{
  "num_hidden_layers": 8,
  "hidden_size": 384,
  "num_attention_heads": 4,
  "num_key_value_heads": 4,
  "head_dim": 96,
  "intermediate_size": 1536,
  "vocab_size": 8192,
  "hidden_act": "squared_relu",
  "norm": "rmsnorm",
  "norm_place": "pre",
  "norm_eps": 1e-06,
  "positions": "rope",
  "rope_theta": 53400.0,
  "rope_fraction": 1.0,
  "qk_norm": false,
  "attn_scale": 0.102,
  "bias": "none",
  "tie_word_embeddings": "early",
  "parallel_block": false,
  "extras": ["value residuals", "hashed n-gram embeddings", "learned residual scales", "skips across layers"],
  "init": "uniform",
  "init_std_qkv": 0.0326,
  "init_std_o": 0.0,
  "init_std_up": 0.0326,
  "init_std_down": 0.0,
  "optimizer": "muon_variant",
  "learning_rate": 0.00239,
  "beta1": 0.9,
  "weight_decay": 0.091,
  "lr_head": 0.00714,
  "warmup_steps": 200,
  "schedule": "wsd",
  "decay_fraction": 0.89,
  "decay_shape": "sqrt",
  "final_lr_fraction": 0.0,
  "batch_tokens": 131072,
  "max_seq_len": 1024,
  "doc_mask": true,
  "train_tokens": 654000000,
  "max_steps": 4990,
  "dataset": "wikipedia_en"
}
Each number is 128 + 24 x the weight over the matrix's rms, rounded and kept within 0 to 255. Layers, rows and columns count from 0. Numbers have three digits each.

# layer 5 attention value, 384x384, rms 0.0552, rows 260-274, columns 288-383
132145136141115108094115148130141142094140110155120135139170130147134119155101146151123126111111115125116142111162145146118078125144142145159149153127133095150106124109133124128153132117118117139152106169130123149134100125114079140156124129116133128144129136110108112126133143094110131127
111142140163112149132131151115072147110133121134122127139155124129141134122123142101124106128146144099094103143157150146127141116113134145156120127134107130139108154137163102110088140117147119124129177129128166134164131111135142129148123124158118113134144116103153136114106150148132132143
146116091129108127136151113167127137107141117138127104116138132091109135114141161080148126105140175123133105128145141097156104143107132145131161136173116094111126111140132180169121153144119104137101112131127099113097140136139150139103128131129104127117118138135130150134131135113139126129
145169114140142124109141101140130092130108120121134119102116085101128119107149141152113112097120115148128100125109130096130129134137106131129140140151098102096132099092144140116131091107113093135111111134160156120143130124140104142137137099132141111118119158139141096120131125152125151159
118132158143120104135165151140145141135126148124119107129119108144106153119157144096116138111138136188125124161131132146122147111107157104126111150145132117135133131139126094146161159153121132101150121117189121155129115117120136142131155133126115116159095143104121163113117161135110107127
104131095115156135147140119125104144141147150129125140096138136123122127149152152144140132136139127115105139136140140097120118143134137136127119126155161164158116142116134150113136107119128118124141153141120144130112147136112125124141133106153116137120136167096103163112097116124138122138
137126134118108117127155133128133089140126126124140155102127140173123114104115140138119137128105141145138129115154127154112122121136140152130122137115124128149130108083129140153159147153099130120107127112140138156134151113145113133142146117114148111092126104147131115065138168156118116139
114130080130140149120139130125088103151141173137144130136134112086133138141130097162129125091146111133146157124105111111118099115089107142106140118091118135129133129117118132136136118127128133154119144186101129151124137124169141168134125120134090153120129141150131125112131102116134114137
122161125138121159104137130115110115119125156127121115097165138131132133101134138132160136170146133141131155095134108147154114113123125117123123123167142101176126127118144097135104102146136122129130131138131130157126088134130094109122106127138155136143138144122152102144114124141130122115
099105136157153137128128093134132170131102118119139155179117116123107122154150133135124107142125109148113143108111101119143118128097150147105137128106133116129150123133165120113139110151124150141148119120134110122127118141143127149136128118113116101131140146100125114128134131157118145117
118141106097133145103106135114129110117117108135114116130130115143093132141149093103108125135092155127111144121108100098115118146133114143142132141140119117136110141088131143131175097130144136166137107142156162131118118139155156122132146133122127113111135115121096153116097109141160129133
104088114109113176140108105130104131121139146115088126103121110101157099125145125133126147125125149128114123116127130095139123122121135116130147137106103140129148120110123117077123137135154134143146153152149092147154149141119122132094130139141131111129132138120101122139158132153127133160
111109121148129131135107138120120148089125111134127119096137122169127132153156104127106133111123115114144120105114164105152109159136113124145108143121127131141171100131119158103103126150121118105124123134138141130138150133153134144139117080141161110150145117116132112142113131092137159152
161148104142080134128133140130147102121104112157128123122132134105126123101131153102134145098131134134142138115156125114120113109137148134132144146178115148180118142147112157138126157140133105118144111146134136132116135152167140106085104094128144100130137117131086098170132108122110122121
140133130141126104101141147143164168077143092121148113105124158107086120109127121143151121110111119132124106127142104138116094136138111126123117143132129155157117119110143123127122099172090157115119125110142119104140155089112126124134158134133132119148136133088136146143094119131132144148
# layer 5 attention output (transposed), 384x384, rms 0.0419, rows 260-273, columns 288-383
106139151146154159184139140085147077116165169166090141147120212110121137090098060146119106126171125098076095136158106106127094165101085144105172135128159096138141126143091143148125093128145081135120153083128135131116115074146099119111111155084143181059106105140145109115105121141094109106
100137127069141139144156105125207121115094110077116114111175119127093127133146116147167123163075164121037141105089109151114109149145155125124109112145114124097139118123125165108116100086088131163076064099140121161130151105119139146099099126162128103132120183110078130135099131169100114122
117102170135154106171078154159161116135122189106113137175126145164141162176167142169143103180141137112168119131118104127135082183202136103137133122065129156141148103142139097103170070101113103133104169115128111158161136134091154149154133124114154144090094164115160137064117159175071086063
117134098143121150105123135109151137144087133108149076137118161064111128187139130120163145123092102113164114157174114123108137136131123103125115126092121071152142123167102144161092159145116150161100074134059165104130132176131126202107164128128164132185109120127139147113142135159113084073
121166112115158120133111116107106135136111182183126144093113125088104093104150120120065077161149140088116095114125127118117178107149099088145144128135137127122141167098204099121119119138166131110168081090094121120095136126158120125110135148095158135166126087100151121169144140143065103132
155129110111066162109121174107111117114157111054130140103107123137112145069124103103157106075110177139116084147096096145129141123141122117122123132135090095133170125141152148184124100108149129104111172135156091151141130152162129068091147147186129133153084064098127060106165094110076148119
149064099147194151121123098163157110135098127120108131083160154141139095124176119124129169130150063108069143067135124107145158155119132107140133139115131126164155099124102163097133109114164120105134171157121128144129139139111068152111188075124097124110106127131062176162119124052127156129
139130143130134120125085162116185120125137150107089149134152093151144106183072101101129150177155144131125070132122100128135113115106121145102181117137074117120130125123144108112150146107085107089114120083100154148150125133118125138086112122118120133124090105148117099154204175145139144090
116091158121111159152090126157127121105082106101116104103171096067137134103112068121097169120100183113113136154131175139148174107107141121129147171122086148118108134190153119082124145123148121099116115141115086151126167117187153129094188150107130120157106047097123140111109135150102146172
136128146140155094107074126122162169110081182117093101095090149148158149085111105139123130119159133153143172160133076175116110084128103105117123118153132109116171073089162113139115125126096127144132091115087115158121171122143137121114078143138176131113136119152129134139150126103124115152
113134125143131123096190089120112154133175107132090141138109138085144120145133171111113114143174136186146144098171135127142132152156114118104111124130082085156139159151136129128098127139123109096167164124097133158127127104116122150096138094167128148126122140156121138174143173084112129105
195099163159158114103136098076134130121166155149065143165157102161149139098095155116114153149079167117134122099144166178136117112143149160125197149149180146152179123133117174150154165167133089108158107145165136160130100118153142119135133121133111133130083181107138162094129089157170131104
123093107112113103051143130136135107133163145098139153112153131138094117165109124163192152128126147083154137129176105102159175170100118132115184131156091149136133123063151141125150104106149141162112080108094119154122119107131142124127097141088124093065110119160085093098115130154069091121
086089118150117126159156137162138141150155132150112130105123123092141164164116138171147157136156119134094156092121153106141158104078102092148148095100134156124158165164114130112092147164101134134127118130124134113104113107095146175138137152098161098181163064121128152184162111109103123125